Part of a small language model's weights.
Architecture: RMSNorm before each block, rotary positions, no biases in attention or MLP, capped logits.
Training: 292M tokens, 8912 steps.
Each number is 500 + 40 x the weight over the matrix's rms, rounded and kept within 0 to 999. Layers, rows and columns count from 0. Numbers have three digits each.

# gate: layer 7 MLP gate, 448x160, rms 0.124, rows 142-152, columns 0-79
# up: layer 7 MLP up, 448x160, rms 0.117, rows 142-152, columns 0-79
# down: layer 7 MLP down (transposed), 448x160, rms 0.115, rows 142-152, columns 0-79
gate142:580469548516501479577541545488518469581482558410507560545497431538452529467514410570488508508503560499443511473517589482489559491535525493496499450558562525515456414564511523529583488487500573494489551480504494450449467510516495473488465541
up142:499509481408498522464496506488452503517437559525570473526434578478484480565484640497525519535447514467579507524515431485451522529525485466557472472513469544532409502468489499444484474519542524502497466527546477504497528462497525522478458468
down142:504414509489498488499518530483464540519526478510424565518492478462502491468496528534430587477493486525505508531508498540576478423500418476514507471497526494528532550604483475527523525466417493572496492558538518464493443570471553512512466515
gate143:487444466516566520474513471503539444521481433500535504495467503559511528499457485448486499475523473509543507482496427475446533550513539478525532555481453437518499420576545456518497523483484500440500461491523473504495488513510522397424529503
up143:477492455523530545545501504490583470524487519533511487546562524513448470569469451501574446435529519429492471498498541545518514433483468482495510524493476487536467500461456522462467523537501460497553470452531574545471496522450452390511523443
down143:488535490456525520393479484588520458476487431482547510510555526531448515453465499484539511445495526474477450458552463524525497464416552507482472511512408474541470511522503534460446448545449497527543517561575494523508456506513494487460569435
gate144:548481414508490469517509515527513491529559467513449489492544519533530566541518521486471426472517534523570472559509472481474522499531498544519556542486530463478479514533423365510494576591528489511573465503450471490458541538528486511502510493
up144:467492553473521575490525481505472529502481550478542492506425501489514471501439502555520520517479452489496532462469551525484470489467524447515460449491512498469538506456532523572465458416574520466439530509528515507597454479517472493455441511
down144:507458528515568567508488514508487488524411468466543454507470474521496506477458488539460540417474499476525530450466485509447481541518509485488498478490509571463505476472544505539496462476519445518533546436522553536583463545504487519457472463
gate145:534454477524538525569525528537491511503422533471505545507489531540469469455438502512458466520465528491478549521579504515540499553536515508519548503591479486487520510540538538585502522542442529471522498576445508528420554548521515485475491522
up145:531504564482502481500531477525497510512427490514506494409448530507503449588520518485479458461469477500561482524453510477495470400533501481489547492483466453532524515542457568449485521504570484517538624448481378505530549508508470574497524465
down145:562458537531541543501512527497507451472494533454474501490505556471488477484484459491481441537547511462514474444442499476453483441541485540494532547461557492488509500548496520483478545514539514494492523473455424542559518478517485562416454478
gate146:528493521448485552507427543513414439488505445536468448551486467419460476588457469441549518549434469495499508522443515479424544502581464562468425531477559451477489537457492489489487576540511498501502486489530471494496490449503516521467453486
up146:493476534522531481553607515555510493511541533444490504515479468528554526541492563492506478490469495512470609526517422550549507499496416493563519378545462545520488465493506494584546511446537499449533525473492531478570421497533470484500581494
down146:508527519532570509577556513544491461482528516533584515425457462466507451483464612477497453532444493537528480479505558504499542549529567506516444486590470457438526525493526485559414496565517498538549530510471594513480546450530510514493523457
gate147:379480505514508492496580480481491479507505498501480519492507508550485523439496510459529528531500503440442468456491514489469610548535476573441574445591521493516528528538524453499437578536484531455565497540503422456529588537486547430493464434
up147:456479563528543480471563485434448469445484465596477527487501494514529478560445456472568577554487549441587508495496538499512487552527458469476547512498455538425502483493524539456530494511502454452515536528519458493530464651517556502511509530
down147:484560450489477512535535491531440398402530475555525539530518612530485493476518573509532535506494603466523481499516586462447535516516505498448501456505453484489491508481486502531462457519511440515527539453575463576463514544570483487504479549
gate148:464459439535524535455460549506459497474524399473500486503521518522536539471497431520469522482515531519575429499524523548512522521575496470457475534488492501485488427505493495511502527534521451354494465471521508473477469608383567520494482578
up148:477479448556485481490449461475433465523531475460593502434594468492502473426506446571475531537506527511470486485518534455487510386561483576479490477501521417520499522487526575547486543496513475523485424490501450510463493498453495439481530502
down148:524567463510452481471471482523477505472598482492545523483479591452475454531542472447466607552546507498526491556521539448444531463623485509498496490538489509470483518394577421580502482479457486523480545551496531566511512425496460513527514499
gate149:489508520567444493430492544485468593559510454488516515501530502494510552503518523514513531466566512418505473523399491515498481494517482499496496425574538531532554501547457543490454462520499523536499555614449606489504488514561559477455461442
up149:494505532457525429547577476472511474438500488525497556519477503604458425575503499526483562474499493497568462521529537485548460494508467483480492557529501523494464493497478524580555524474501406423507437435446405484442495521448453507491504514
down149:501534465465486523505481477483489473470420504479445548448473485504481522470542470480529528556478501548509573468530515533428483463531501498558488511448424494422474514515520473535482528514485509491498519443497569552511528514460469560520569471
gate150:487490593439527439478437514468511522473527521498487505566588546426522478512504481513519528500496505456456492490505553475493477519487551509517476493461467488505526410510481618449455515526466481528496544459513484468536536490455554476497518554
up150:535451554420482480513578558499580438490437537530454469486533571561530490467478527540488553593552533486514483502529479509531544492509565533516520471478470526526473461562527534521521467454474466498592461450459477491476548516476492485538478531
down150:510512548516452520518427484464498528527444510463519477604518565465431519591511501430569490476499467531593494473563549441558473542458428477566483467491512489446494498474534509491536487530514506543510555467530467560490432505519511453483505482
gate151:510431549516442487530536486561409504481520550483543482485455484528473503543504519476531435482535550496470505500443512472540519496549514511474465506578486445458501435481514489645455539467465575519479545513475517496527523518523565518436444501
up151:510490523526424505530578532505543537545472530518472558494519584481498525451463507515457538543524476459358497425493466499522491495509482519464501503546475574550543506456487449519569417555482452548485508533482516454475475425484508543553512526
down151:449449437465522459531462512507570472505541509417528503438494470509405542588459498573559546512546510442470575498489519526557556448439561494452525572479523459480468592540562502452451512540521404541451483555483503475490495465450518451506613475
gate152:487511524443493454548474440502498483511542485461533552483426504569476568497494546556521446534483516557464533442502553504492475601578521428488557555565431533520489507575509483458491544478518502465466494492592477552572474551503499466480487527
up152:471478484535543479545535444464505473511524494526523535507473448501500503493455520534523518526466469507496512497515586516492458479472429497400461537513470477444487497503473608421501464466523534512444471466535430492467517452507477442443491466
down152:461539517493480526506500492534465501464474500602519440506455553528503499488512562466456591426501472549498470498512538539459523479519463534513514552482499573465496540548478485507551433455537532544528522446541455449485555551516465498547471508